Weights of a small GPT-style language model, trained from scratch on English Wikipedia: 16 layers.
Each number is 128 + 32 x the weight over its row's rms, rounded and kept within 0 to 255. Layers, rows and columns count from 0. Numbers have three digits each. The size before them is the row's rms in percent of the matrix's.

# layer 5 MLP up, 256x64, rms 0.0674, rows 43-255, columns 0-63
092:076143110136118176095130135150139099136170154143112186087173100149104153080154060128169076134148090192125121059116124109174119107092113087145172106150112114109107142137181161119105169193141106
092:170087116180120168107170108125145111120113070135107102124215129153151160118131113123108106059133120068152083093157137133173142179182114119112141103133152129143170064083116120143073141128109188
092:065101161221126199111142143070118140127104091115121156094090151107131125085165149078122119156132059155119104151100139138123130089119110127127167073191113111154151091166175096158133149156123140
092:153135042110161080112192155067115151134083123160127130103119159128111129163089118101085120083128129117153116120089110140165174066171128143134141109152155109156159116073085189158165156145182146
077:115103121137108124112100130116164107179180119174097197100160041120126122094128137166098080112138113072116085112132204132162149144125102124109198095132127109173155109116131196168117107119117162
091:079198099132100143155120112104150213175154087164140138082157146193101070096114125072168114128150117142117083091191140139164115118148162134105115137128170119107123103191094095146108150118107133
087:125148166092134045153097132192142114116152121135135180144154149113129056162137153142108076164133199099137165138073121131142150103122068191102162122141126136092123150116113087164112087122072104
106:115130130174133146098126123103066113114146097118149096160207067116152161145171154066099109132200102115129163127138142164163117105069104152110129118150104067147208120120093146105102128186127119
095:150160130188116096165113111133146070106141075086132167131246148136109139126164125128175072157161167133080125159176115157149113122117112130108147128147092108073090122120096084133137117149177097
101:137174095098132115160115141146173166106174163201214080117101078115125149156105145075090132118151135131064141111094150147086164104197138134123065119099116153146104145163125097113104166117128140
093:098120092101087143153105153073173115129183171139114110097222123162122091135117084195082146168110078119126122122109108086109121147125193158121097121162153132135103190161104084094106119124162134
079:141090106133128149152143110081164125145105123093144099088105139186173066129082182172149117127134091082168107065173147146165143097179134133158067099071116116098145115174110153147126115090133185
115:089126136138086140142122140078059110074151107139169112079117161143100193183154155107135140101176051113098158153117134106146129102118142128145105120112098121096194117107181135136123192132144200
120:091162083159135149109115149097100177142164098131178104143123165125120112076159140072155166172131126110174085130093194082074135095140130190169128119099139088172156075122120129105149158123065134
102:169124097142132186137143147145132135074178104082087066184133106122169099132183072082051135103116155119140145135117112113165167133141182130134094135162150116126166099114079093077134084147165145
114:109112112198154109110103169183145123105164094104123131145147129184131098104153080101173100120108181142129124115117148106113094117182136133207191125136105096153051058155155151132107144087116109
091:107170185106169108134126083039103072086133107100147139151136059116124123164143146145083133075130144092132175145126123166126164160100102130115152142110141138145151178194074063138103144147156136
082:143148133102101137160135128111149095140131116107209121068177143108151221187113178135101179142134121069117107101094108150091114137059087192094131118128125142111153168141128104165118088115102131
092:095122123107093135173147092147127128112150145137055129142159174143156214099112170103168182163138142091120112152112138200137117123174159048128101101095126148120131071143080088143116128097101163
105:096113078130120076093098111092124155138125124181195165118159186127086112135118150138138141186165090097133126142169122146150138097077201147083143107062114116085147102174146128080171098134151105
106:131149129071095087202127161103097114080160125161112144144154114100143122146134180112166146158078183096133100138150117096200145115120130143170130139072116056077119160120141158149108115166082076
083:144116080188062169168086159121100085107190140156117118078172141149114181148170125085097141104146117088125146077111132178177137128175113122115158145161109093086132068114111110122101107149151172
085:135192098129153088085115147176127099106154102142119108094083136158168131128145129108168135074108144105080158068089141111175134117203070192161109133125123127153160096079161151177113146125086154
071:062189087181141088101090118143157144143155111144140125091122178155137124156180163082136137114168134083107135126085097186096149122162144142153103125116132082107153088115166192132162077154089076
083:086188127162126123089100171180187114133088135094123144104158103178092141118155149122126161138080175077153112103057119133144172097155175174106113120122158104123143162072120163109115087152124065
100:073115073136089115147152135091104111083173085157128127104108130084129142179128142124108116096160106095142088077102195111152168131133132148154145136165039138111141141123209128127119176167186138
112:089145101132115180136110107094096127125192108161134124066112179130114141158130115123111121177134044079125131142127147220119088115130098135114092158128160107064164144140169103138194133149147084
103:128094159090146129163126131124137101173130150175159126143182092176116139145106146117069098190133069090103108123079134167149149147127065213175091147092161161144140124119068137100155092118123108
110:067155087142128126137148129131106099146161147180187169157124053144153201109060117145070133150129080107124172117117158101164092105128161152137106121113080158115146093182129180149136095107126095
109:134151107158117146145128193147139119131215145101134157169144127069158092128172162067138108082100110182160115106172107135071121112158142154121138100147104077129105108114151176122065141141055127
105:111201116166128077164172160160146097154166121125160095151075122159114103163176046153109092121123122132151123159088094120065104064123152133130133158111090130123153102139173163085130184104151123
105:087175113143064129107162142079101133110155178154168159108178123105131183142096173137107099153152081164139174109110102069080137076112109141128087152131115094133080171102143120119103203139152097
110:090187122146148105118147123159148175043119162117174122102147128191129130100153078146141157111064104173144142091114125135103177127093141177118110148122147138144107080159174154116073149089055123
097:136138131120111111121102095098117142098227107099172130129154125142112128140135192132112108089130119109090198153158143108182141091152121111158138133103076061077124161099147091147054144196137129
110:059134095179174162078120113099089143120150110127118119156179127132128132118171162113104150080153123090138100134089143126112159089106219091108165122133140088172128068080090116124159157169173164
111:108192105113145176101106150129178165122156170100160119169098096178124074109168061060128174140114150155107174131066134103142135098116122191140102130151123120180101120163129108087097134124125081
106:166100098103092116225142131112126122110157120127113095111119124128170076169113105060122110118081078091138101151135168114150134150169147137122150101167137066171134201101154153117083180094157111
090:131164089124118066092052089122186138100159122166176153086156108148088114177159084194119108080150175084103114113097189146118154107132095151116165122135125144184106132098132157144112148115144151
110:132139097120117105143156110073114094108132143162124140164147114112186188193156115130127173066149176085113144109072088151079153127064130172156125084072108159160118127120105112193097105159112141
092:117193115169137060157099156113132146120165109171182105114087151151115129119121167128140095088108093159139090155106107115086098042126154116153159134155104105139213107139166128168165153081090126
101:147110094175138132161174171134125136090126104061132114179209135149181086142182083118140114113166149147113121124184125107182120132149124137145102147103088115081091117124119114035081120111112107
095:127133157162129104125108090084104103149091123199128168065188117117085178127146173174127108076122111060139109147127092193145142182149069090124121115090159155127138153164107131154152111169143111
106:116168110134119141131155104096135120129103116107189146121091125097155091105172149134133154196116119208096202086074104149160134056155141115152169127133112138126105106197132110090145140110072078
091:134155107107176153093129141084181115117151136145170087089169117175114143165148113129083120080138125134060155123122109122113196085087192185131105158121080163183141169117102104147097164085147118
090:160134126113165122161110155189135134062098116116146104116138163143169108142126186102167145047128154130132116062094087167110154132231118124170157144081122103120117066158142103120120128134125097
085:104162138172146189099137113123171133157117065153160155160083124135095142082137137093142099104107103073134170120080131122148099101075097180094162085189153113161187096142114172167109098152121096
097:121184113094083108112162160170109112143168095152120107129038146165125118147139106164129130145127125124111088110109168132161160055124165128121130110031114166140172113199156080135132142083115130
099:136139114084120149158152115114153142171128147206118169108144113150117157139093158146076167094141125103069140133091118152056130182132133144088085084146142120106141228129076086099116141135166094
100:202130089109131142120114122115125133142135172207158137099123144119132106141136108126104112124137078116153129085100131159142127063177179083142130092045138111092096089159181139185175182114135093
103:153096088151146128144162164086105082123152123144093092169093121148153124156155165052073129148165103123132137173122145126138131123174133101181072055039103126118158124112130190131109167128142142
105:122128095175111120109164121127167137096123139097144101107124106122138134142156111140085153115194147098041176106089147210148124107116141182160089133089078120126150113184103103140144078158202105
090:142073124102070089100115177110160158122129107149072112121138133135099078165164086123123145162123108125125116158146123100163157102172152117135102109156108085072142177083178121076150185155211104
110:102114135153156118122125111126152155124123112125164132103150051149129163096128120124134148151148162068129080087116184186132161139118161203196107113109164139191109103152073100102170107131078070
120:101122101150114111168130135098108108114158138169123141147113088117094137164129111162126079128060062142123162155119080123168118055114150127188090163169120108084148216103197128086143155125140129
101:117138103125115073119056111126208103094154114146142125149160139136125151192109061182091142130104166095067104141168124125132194143122123128162085134149125125135175141130085082128113103127206124
120:141127135113105147129125102073163077155198127143092119108116106101145112143158132162080083168120095078143102161094102178112207130125141153168107091177133140161180111093070172163121129076107154
101:081180110124114134072179102084177113083145135129146104133143153107164103145128100123143115098078176093133144139109190131140171092038222141126104094099148129137170175121106100139137139119108129
093:109104133116129147161151132125165129207147078200108129112133166154110149093060141100152079160140123048123125096103161159157128111167124150148138068136161114136145064145129143179129118094064108
109:114169089115040066127152117123100153153125169205205142134128154166072151096113148146101117133170102103104122085133101106081155107122115160132194074137132104150141107148145134169106127126091147
096:175165108123086147137143141106127139111111178151173102148186038159132117113068083173140106096065119131168150143079111140116154133193144131109089125122147079111100133173108078166170104131112145
118:086073144128109116137165124153160109157081093131044137119160093122142144152125157094135119144187124112149132206099072189163148128087151190153152081106132115103182097096150159122122093103130153
107:109136158144081162110130158107139146103144098068053177118105133132130101092212148097112119134152059092145061110158138156108150114145171067149150118144114123131216128166160128137110139119101138
103:165095158090149115140126117120177119099145117135145069166166136092101177185182086115104119100102125088124157167078120132128160104106160157134137070113187092142128143101085111070057179131118167
092:111134121106129145136134121132132149082094103098152139136092158134148081188107127080170135133042194182160076099142127113123209115128127193177091109093140114113103086146183129083140148123111122
094:145111163182144118136117081116195081069093101117156130132089080109123126119060124111115152124187166122143147113064128210180120160153093122144095082139142164182141099143110135148159139132153104
120:119115121116048136199155115166131123129169158077141139120211097106127093170096147150120124177073132147144156109168042091160074137088176148166102137111127130134108127134137122109116157099102107
126:138105084136105128168200140155136066118127122106091144136168087133137173133137156101145120077107138119114116151162047109199133141118162155124115136065147140174133042107135115127133086105136195
091:119184137095100135150108111145150167110171117156174167119190155141129154157112124107135177116058196128141112109141080070143160122123107103151115122098188127067132148121162056113051121120139135
114:137145085042110099141097132130141144147166078107164106090117110205158136142100145150158087103106125088142062117159109148128176142145140126181159074108185145138164153097091131103082163128118177
090:067165126096103180119126135150161145099058127157159168185110167120106087115109124118170121161098074159148133137056093112160153117074168146165123107122155129099142130115154134187126095142057093
113:152108141134102185135139134124130132120176149133132135109208073133125103140124091154079109144128174096137072107053111137080134171175151183147104143144173150127138108103073146136141043103150085
109:106192150192132112122181054132127145068092104133110120103139119144084151100205127159182188121120139154124137100092096165136168162123112077117113078086140149137115098181113108086129138149143110
095:110140163185147102116181134115109089118088047091113167117146157129114083107161155127113059137129092198141191118096115141158087139149135154171135145113122080099181149095160158159082120136095109
098:129148110117111173140178084104161139086154141164198120123165120125130104116131122170097109123111143107124115141111136114176145088086173154068090179092178123126139134185044045156145104118104111
117:166106109100105083140154121092123097122170126203113153118210145101132140141111077145091088131141060071118141161162155127148165131094101149120105142156157168143147155123059172118103087143186103
088:124122164137066157164079100105135100092139140142098125120230062123121093133151096125078120116155098144092185158128168130144120149095114111129111159211100148148158170156107090116106139139165087
104:066153079111147133144119153128136161155116122152131218089081163112128134093140133117089167111125124104206104117103128141116096099175143167163151103189076104169134111083203143095130148098126107
087:136121110103079139132133150129175118138111151156198122124170088091166092154112146110072113163097124126137183056107126097172134172102139201179094174058186117114112088144138114134096141112132126
109:103118096158096146098141154107157115123141115115108175134237099128166187062152124101178105135142093123125130129206078115122088136099099135123118116107158117151116083158149159169124088196114139
090:100160092192122091082137093153158106132135118096129094120151159173102129202127134115155159125152101142094126162110106152138159162111230115106028102106122098135168117113159114085158145114134131
092:096103065171106150080136095192114102134105134117129146136174151132194139078108173150154095102164153130146050073148139141129135094170160161129105131159139090089124097207148112127128121077112119
098:139155118129081155167174110135191126087113152088137072152140075151138150146156064117147175117062172135172162124129144123112133136039126192120140106079098105150118127144069098095117131153118123
101:188103124140120121160116194161163114085107082144133086160139134091112118167124103129138100151139165109101130155132098172110154099096115177224087133139052060084128163130132151085093128124144123
092:154225134053098075139166105123134100100111154135141148147156117152145159145008151150157150109090156167135108133122118093131185166108154143123092136119105121164134146155104100127096093123133105
063:131105107163058207167123174137130099140133121135102140115177152144136124121158098047109167133125134101136179120124113165177145090163115209148150133154110080064143082108125100103094090141129106
097:132163132095194137197130126152158101162115042107124130087143077137087150139197128097147139076064155108129089152087198163146170138153098121147147111135156098109137122127139116114113074148129100
109:111105071081155078162158141122103118153097121158116161102077136133210159192105171169123105100140110117132126115137124150112132079134192182123171053113115107147149064165133148108139101133099139
098:124141098095091153198125129134133059101155096105122079097184126068139120124223121139148107133097150107143195163148129126144133117105119122152145147122114140098093189129170076106125059120167146
104:098094136154081129150160111113126106075139111128142102100170087114131142124163124106145138049118155142098136107153134086115147065195132093208059148170087120193152183129158139152121153147113136
102:136167081096088141160114185143068112140209134168112101091129123187101136082128140119159182157103088094157152129124142179128113098136111092115137108079141143061082089157174167142144139152155127
077:079118101164144120214098157108166120100107195147137138114127170113153118136119144127164098158168125159128170096048144125129086077147106178087128144120101092155109135134174125116111073162121056
088:168157127143167119154139130156108192182148096167107130128152117084109147130114091115129100165077070070096148128105137161119121076131122195197112139156068087176166127094097092106157090136153123
084:085193159171050163127093118148202097086161141081126151106136055103150126104189153108134122177162136105112135105130165107117133124180157150182147155119137090100130124092115106093136100128131087
086:113090108185104094129078125101110100137177144207122101138146153107110158102133119118089097179112066111107203148067062083123162116135125127138137113149126113135075168164170161146175146145132155
093:086137111142122127099184127113170119078118116108089105192122140131212084114109076091144133150116156146123104135096156083136167132184195128135078102165100132163170122144076105128071168120109166
096:136196120106110080126163067069111148116116157163134138136215156146126157075146139121111082178130116126096145081115133180110111139089088189148144119106167149066083169134118107133167138128160120
104:158114132123151136128154141109112163103058083081176140111115119150131101143155136201178074133128111118099098205119090147159113101087114191201172102142093081166126132126145125091124160112110094
122:160158109131146091141113139110180151154117083129137130092152069139172107058141110167127130109111119111177163148054144179119103153151137108144155088138104089117124067178116120172133094176200081
073:130126148125094152092164154119075165127130178104160133129135162170104091214133119124147156142052129144107092190098134109109193092120090166121104104102084186136142088134141121098126167083079112
095:135096120149130185152175105095118103081091090124111162129114134123162085085095164122150134157117087163143081142183065145152163114137175067106135077094172122125155144159099073175169183124106121
083:125188168122159137120157076091198137109128125127133092097133094182087141135194114190089121105132145169131143153124127158164175114125109177110087123135107118107165087118141130032071149120115103
108:131104097168157135134158101143191094090080076128120164170203133154154127103134099096159134125136168101153127138178094123183098135082149142170161125137147112128128096097129144087080038135072132
097:130096142123137134156159060106130133124112053152191142107175109113124111127082151200135099128135130133170093112119100148158170077070129140152130144146127167137108089190101100202149140141115061
109:121174178134133012163180109104151104154124093104118150118091139112104117123111152136113124156104141064143088187124109166172181126151177118167077132097156133150113142154113145141131169107084085
114:157123133071133107166164111094085084043121109146125158093130070101114180140147190134116100079130136097169141087098163147165185126166115081139188141149114103124146173131167110123104127177109143
099:062152144162121159118149054081058115048151164144107147124138098166118149147167142129104172061103126147141107121093200154150173093151133102151128167119096097164140126115134127120116132181119159
113:126120139138135126103170081054131104108130078160099109133093117159168090125195109105103133100174078136167124132117139141158149120117163066166156101203073133162205081120131139125100155151131098
098:086165067173165119112126133132177180098143115163123142156154128160146115077172113191089125118133126143103145058120080162048077139191152116114122142108128104108092101189126103156123105142131144
107:112093125131086150137093118095129072080159102125074123173205103099153121144156149118186060164190177112113168113080145124163131148145137145180161134138113104159101087124092112119086117177110146
107:096143117153122137164101146144149158093141111114117182131122129136110121185198088124093122131065162139091151135053110123062123064143226136145065164114124157148119113137149136147088159118120143
100:140117102085134104172128098064112120110146136173158181073144071177107120130118149193150140121123133105168142066166125129134173115129123117122206117126109078098162124121173058155065134114122152
094:104133174118105105164163140090133174080073062119177134180119154133122102110165163118188093123145145145068099187115107161170152098097175134139066086105149129133093147141138100102149106080159121
101:170142127113120157147113126111128149082155094138144059146150134111153146153127095065111169089145150116085144137195079163191184171164132099187072130116168092126132121098108075066126109111147139
096:094159111114116123110128160123081153130154141221183115143085135160105167107077176067121140121096073065180186104128089146098116105131183155088154129087150121130112136144104137155122148120170098
087:111150108148145150091145115155126126111135106173144171125190104186035135126143150161116152118094116180111150109068056095103183155154070099073123122161112167142143088115111156168103147115133146
089:114129132099119093170115076136148115137144094177106153129172054131156140118116098133099155116121147035193144108114139096163148173172105158099163105108142174106123157141113125205102053126138127
083:122154129084112096141117083150179102110142104136172186103200141110177157125174128121109144184151148133067090138163082162106143136120141122108124143122171174087104136139032071143116111089129141
104:136145148116126107179103120104119109108112082157154138147139089139060162152172096185077140100144174092136171143129187138163166108130092175135103114156161101097130198120088118124061084142153073
102:156129075171131104102111097122208123175150131132121094099179069194141175113142115139136148098088093093122135160120106119142139154154116149111182108161101139107163050156124093176089090133166164
094:180106132113151113128134117105163165131146110129128092112155136142114141112130146156146061120137160072125164186081115171094153074108103110164127065051175173140090158153118149123130166163134043
122:090141074178140075090098149121139103110163133131139194114106151172125117189149160151121116078100129119087150090080142085108123111156136101138124128164089105109150152127231151129123203104104142
091:158144162085131141171146128122124102107114139117113147044124120105153138121138181162110153077082174117098076133099055187133180120113143135139187130141122156078139166168126054152140104096125169
093:124096165118057058147121113165129112086140092080119126081201085105134133149148134144083155116146112124107094150128230151135141114107127090131158104159108144133175208155145101130119125117164152
079:027153108083106105168140132074137182104141137116211147130140113129131096143160156090155114153143056070144161157128147124144158126122137153138121114140095092156103125107151127162058176162107148
103:103123115099140121186176081057087130144115101174147167127146116100060132159112127091107097153149062104137153153107122151168127133113066167076171105150121104088150191128135104114153134183171131
109:060181152109157099113146143150126154067097084127168174109135119125147082089140139110162122071103121160113163147079155176101139140138114137172096120148086121111120124108211151123151208097169108
114:215119075130140159170122154171110116138155125153106120125192101146125148165120125079097171132142146107147169117063093096111146136171128134108129093100143099111117040106095094123090123170151199
096:122137109114111143176147128157151109124146061105107095099126169091177139147164137041136182150140120164101197168113121123090074099116105135197142116150110086113149099076166093133101166125141171
095:098144157100135090154099090106168133092128125114115132130153090165118103130111158164126156092143144140134169084101100138126146119177029063159186146184061156144112114134138100148118185152192121
083:185132161122109075121087126102118099083190082160129144138171146128092165155131105102130176145133174071065142140149154126112168144086123181125121098134138118118080190114067074132137177165119133
127:145096113170119115113157126111129062145167109076088140121153146125114201164156150140151123092119108119113097109107063143174155155182123071165088138078120110147152054131134191162146141091144172
113:074168081120086138151151167143136132130119145186098130049096162136124156120170158167127122149061123131174098083159096135099119092126177138148113108097175089067159065159164120138133147112123169
115:134112135169105163119136089113158104091139089105146086137177069137095121145072102111128118100190105044152113151165148145121194114129134139137057097112152123164172149090117174127116181153171161
101:126138086163094048158139140165109128065140102092129212131133135108157174100174125084146119090061129149155142150125129088112116086058168159138148117150106129116111141113170146130108172153087174
096:143151152129143018086150153143134079054122128083095110121167124110138111139147140079138169109141170106108117143093154140133163127183145106180170090163074148150130131129153187125075114107151149
084:147126093157127129079125212143117152113106122088110144101113176162112108157170116148170141124100037135109101123088086117085091076170096126144168119131092142135146132118215114116154168120181112
097:060113106084082120149126176147115113071174140132059146109117160105205156179127143134091130158127142159095154113135088135109143088179170109147173164127067066119162148096149152122131135108131159
106:114124122071124097158095127135111140086163077139095119096158125090124114123179184119157150056140144123165109137150148155166227136158131106184132096161118137131087118108130134087063189106146161
089:135181187109137087121091092098148103103170114086159141142157097170134111100106100145155094084127170053097113099147223176181127142143103103130168096147193116146135090135122118133109144134123096
108:185129149140108074157157097092105105053121103140133157135149127135121182182115137177083134077175156107109178157114120156125192111150079112130134161154068066146095147079144124091122111140161133
107:093159096101125118170134171160141159178158082130093152130103125115117164123173142103122176144085085099177075147140091138154139157184162076167164139089135109125164123086157101064137100075072129
097:120121091152092134099159142168077103158157123093106190113159131187149100132145182141147077173083109152064151148139142066187091108174136143136146132093117141141132070112167170147102104140089085
096:146147129086147114152105129151127121104114104110088114115193138151109098153166106212072182087134170132080137095100107117141182134204107099170122154167101109126131099067137164097101191118124113
103:125209121114087094122138097112108130056152081188110130157115175127120134176203115045137152154128122165127138179096176107124176094096140097095130125113126142096110116156115130083129144172142100
095:128111116147112126129087124090154091095096156143156139150222131110135171101171110204110129168152176135157148148126050095187135132096100156177095120136134073103086075146099122142136165119140112
084:122082072140145172136157196085129101144135109170170115160074075158144075106137164079149063114170087104132140142164123107140100069164142133160129119091156132156142109130217110142132123126111122
106:136123138137079092136112134147100086101125125107061107129188160085124063149206145089159167127125142154128145095164102171101111153200105087156147117110115068116159140107136098103131155182185135
091:063106125197118115136134163128120147154079113129118151109124125168081132097110114104109184207133136109140148085032100156117109125161169153110115125152193073154150090133153165139169129117100099
091:083149107100076136126151168085101172161202132134151120132060145119103139142115093100141173219102068143179065136099139160119100111138168140142145119087120138145110148164141107111096176100105122
098:093151155161097109150129104118084094102180079118094129178123127124122116140129115080161029117141131178098101173108119110116110070184141133135154104174102079138144138124186155141098180163098172
091:154176161102112046142135118134149170093119152078136113118187118109116114180157172127144185088166142115107086195132139175136123102121127096124122121095093126079147105165126024124118123127157120
078:136124113114077135133115158146196095119146136101162056081163161134126129160104071183107120150112214120141108136123154090136118116101148116177116075157111091108185083190171097124090146120121141
092:121149158145196131151106127116140072109130105149205089093123092176082113199131087188118124076103156069116143139096166147118166081119085135114100120120108166161126160130167124085139109114160090
102:056134133160123093117174132121106132071172112179095172090137154141127135120153180117092130100120102150116114150195129124102164105116141080124076094138124085149125097108123111101153191196156204
089:159166157133130147140174065133115120090100108126149142171078121119102137120163133045154139095066163159160138081063108113148114116177155088185169154100110107173146087121092072149134124154110118
086:069140125130120111117127146195128108150130128205115139100133125129099191151119142122168084173110097083156094059107073115135148125192137154128072142069128196125114149166146179134158115102113112
108:162114148094102075223107122111115068131163086113078111160140119116130084143119084088128139099127167102147200210110108164115162131118088138170135104153103115121126189102114141146116153124168151
088:113136145115125107131182131118105116063177093097160150110208105123111068164134118088098153129144120125131133140109182109104173171133065148115158146118083128140086163113069111049157142173168146
098:200122124061142119160162124125101124088107160117104133200144121109198080142129099044104126091135184155086155127098123151148162116165166140129185129089106114137176104129112098124108102156110088
098:157155122063147168127146101125135137128165087122142140177130115137201137106097138114157158065106129112088060178174134142131187131139156108081114048068141144109184118157092145132152120107104106
098:140106161095105119161133160163177081090104090137139140129174091072138191177134105132122180114134145162102117146083109131128172097157089192101060124139098086150174193078134100105122141120114138
099:162125120131078119082111096077133153085177098134085159147165172119094119126143133079114162172114091108072139117131161145184170211134090082094133087146139127102138184162082127112116112172157120
086:114109145178154128131154112079163139097093061128127160174081162144081079113114199137175085088181128118097164164117119170136150118141101100131200118128120082117131120134166065114083155145106128
107:066180125125137083140164132120121070091162084188161149117093159124110131201153156113076147091103169142167082130092150161047116110170107112133178110120092101127132118119163139124114146135154173
122:151189136114113136130148151083127129099152090167199122111107126142127111160137145083172129062110123136113098141144175077135176082167114110092119121149117072117130173128084134074087167218142110
096:123148158136118190151144139118180157111153097132132141108092113098149126151171156118107139171099083126108038120089161061101132063111164162189166112172101132159125072106118155163116142110095084
112:170123042107130210148131132126094131103152154120097108162196078137139097184089139087108153129117142153110173166147117100100151090075114190138147091139135107145119148110135112088072152101137171
104:098176144096118094159150128101112174138181144128141142156113182180109104175161105093145155076096108169100143146112094086133143103088159138107096109113128104097131120119228037143102155122116142
084:126178151095085175079099136075125130127161115169094186122144124137149140079124155134147115127058176102141140057096142099104157131148128150137122187131118136083100089189140129171116090173172081
101:104168104147080177109067070137128114148129099171118110099147133183165135073111147163074117142127146088179145116133115164126123149138124110137121176128138113155154065206051112178139115139171131
120:155101099107127181125117118086139071102178100167117107081122100173119131197157101159127195091091129122100125108103124162136199146161081152119100104187117151134150130105158165109077159069135148
109:077162114083135091132154091121094108104166113162214123072181101127104152137117150160137109153122162106170094118174126186145137153100208149114139131089153114123097134162057138103152091087141134
110:088128098092150143139133178160127153139168103130097098156172138134147103145143144088070152109090141107100150125104153198117156129148053154131076103150050099090136132115206171172100121117170121
126:085158119118145102129184078102091115091142106162129170103146137139099177148136196151103125033175126102133120149133135176130161151157137030107161096131079114103152131120110111129122095175138155
089:127179169122099104142142151138132152135057118103133148081159123152146117131186190167127198083144156134116169073119067151086117087096137125107098128090115098121129170085189071094116133158133126
094:138146115143105116100077122174119124078132114138191158160147085178102115153108096131066133103132158128080179142133134129131180099109066165148148145119089124077136102166175107124076100221139118
101:135176147099158118169185131128172131133147128125147092151156109130099095133045147061110160107152144107197095143135132123150175115150159138148079095075138127184111076130105183146137118107121054
099:131081098173104133134126160115099090163117072150133163124149170145092115118156193184121077073142087085159140136163081121114127117089137094126149121123150053095084158146193102127164117176160137
081:100161118140120124140129153150162118175186171102090143110106171180165143120160119178094133170056142107104140093081054162127149116121136165121095065108092145108128096143165142128121174075076158
092:144184156159083125113112087075093131092111135163152171155179127156092124160175095155118161148163139195141143140045142160052115084102129117130118111157118172106113106106130112114144190100127091
110:116106071111139129205166099124084109153163113130089122071143128172132179113156119125124145157083064133139127147101078145181090109150114140112183105137156143059185174088161161095124147110112146
061:129137133173074226142116151128151120136108120126116127101183134160122087121169109044112143152154137097144152126115117180167152089187114200127144124142116095090129111092108082096100098170153090
101:130110122112091120131145111118152104193187128123131147085165116170162165128117169136100123216118088073157075156117069120114112178102160156109185109109190096116152110104100108102080085118141136
105:160137117124117094144086120153133130126136122135156132137167135207165145106092103226094131121138110101092199121066127140116123132163091138171109144116038153113122108140142108203099111106148088
112:080105126150115148140178126093099155136154110161169169098119196097096109105150139128117122141133067088116067192139110166072098107058152150151168125140098073098146164198146153128150111125131128
097:117140109139132101137141162130146123146135130089155152080153166119157135025139147130153085139086087158143102171129124151112063134136163129202136085160126104140147025185169147115116128131155142
098:104138115105163093219129086155162103077161094064110144117139167136161054129086124127139087152062163159126141138091124127110099145174131168196143134128135174095133127134113136132076116085116127
113:097145121167148197117163145151137171118146084153158146145118161144170097056127108102112145132134051113159068162139165157099117092118140108155153137166084078106149079190148147132089142083101096
097:150112085177105130140134090115107120126161136051045144156160162110177101154194135090133125118126096148173171207147108160168148114092131142155112113139105117185075100134101160110124090106119106
110:150159109093130036199118193175124130097163116102154127151107125140150049127118150129165133077080135103117099127148131155120141121200154089196136148107126096101171104107150103094105136141107131
100:067138090134109147122177122144162134116108167090136174127101148139174114129156129102157095139186090172150148133123096068136101069035175135183150103099149074156110117169151081144119124155133146
097:156127128106136189162078088106134213110171140136135165081223120196119121145056142132137084133101116115094124150133129122125139102118180117129120125084173133125123152115088085136112094174136092
097:151154125052150106185103152181139109064110156141188126102183129158148140160104084126096109107096103087134091123172123170087097130109175138201092137137164138101095160167113099134115123114171153
112:103199126131121126124102124119190140155170162123144144184120147197086112088121030111153126182061108105131113109100152110151151125143104186130125093118178150129136139122114144125127067137120068
090:147140118128093127175112176188073087115140141093111169152104149163217144150114117126139104122090081133077091104039132109101121139162149123168153150134146163125130070110137115175139152072152104
096:084155091149120173122096154119149160124158168116147128116114145184130130106141151095128080130102081145177148087111076117108113086154128130121054132104130119148104051142169230159171161143101140
105:175131095118125089085112095096079146088188132140171154120165135145155156090122167146131111104157095103066110132175139140179116143148153137101169032089162107154125134143134091164089188153098132
080:136074104150122119111137167168158144134153089104136164074163122175158130105100173181141090092096100079083053128174111134152122153143139079160088114108169135120161131158112105168151144075092190
087:102095115169127159115115081061171098151129134139096117133118094107177155121078172116112133131190067094158099126126113126130131135159139074136081088135154123189199139139085191097155116132188127
121:085174075132144122135158173156100080109178125189102142180134147147146134158140093116086105107099068147106147076091103083155175109103119131134160133145121083137163126103155188131064114114123195
092:167143149037164133188160138139092115101135161144104113137141133144145109134112071134077188158109108123088168187090111119154151110097124218131127133168093109075150136100108118095120145081164127
096:091134129113142123125181143171158139132078088121126110127192109168086089096134165143113138131114156167158128115113105171153091111118093166208187114112137145171036145124123069132107142123109069
114:117183150155130045129123179139123139132125068139157152106171189104148176193127124126117119097142124103171095164081150166121108076121129120112158122100107083075143083147172177120155088138131083
105:101185127157111098152137094090150139111210156080122181118086179111168121100165149084116098121098094093135049119121139146157166120130160092109139069129169137129174122082136159115110153133078160
103:128146102151118077118137099148151122150127122133076186083205123107113113070114131150153125147139147054117088137145129153142166190186201118120128112067146131164105074129168137164115077102127154
116:102098081189118198087110143127100126133151141151131145073151141193079136068064171131161101125171108104141191098140114090132148137129109176166089131160101113128127144170165125140133162113105068
083:114069119121088152143143152161128055173139143084154159144140089110178086089122104173148141156112116071157157130110120110152153112137138127150115137140169154120115210146134115048063136112156067
111:192090120154098088197168148158109070101144110111085092086178113107168125178130086145172104111129168137145153124093148164165138141132118148217099091104129122127091148127147104159116103121074099
095:104124108075154134151138132170128163102130123116122153076169106134159137089110212120107127080149113076209097060147198107127152092138119150153125101159113106171180095135138153126092112081114160
095:130172069093146144125129141060167165185138154154152152144131113136097116106108110146124110177123073126121134102063105149182081049137121127133142126077123134147186088179148100165074136149164113
093:119138107095135122154125110105118143131097163182156161126112125196138180070084108108146160135109110083180147130093053165133102170084148120112174095085156113112143111172138078105201101172125105
122:173134152113127171097082120088099127113171132128085130133113136141090096150110095108154127144164107086173144092095081159132197157136106160172113049142130094174155172071067158127102140172164116
104:100149109181172062139155114118121082111169080131134116075114142157112140177129158163080127049166157100126108147117194168106177124178135080164133125136102087125154104127163095076118153128108155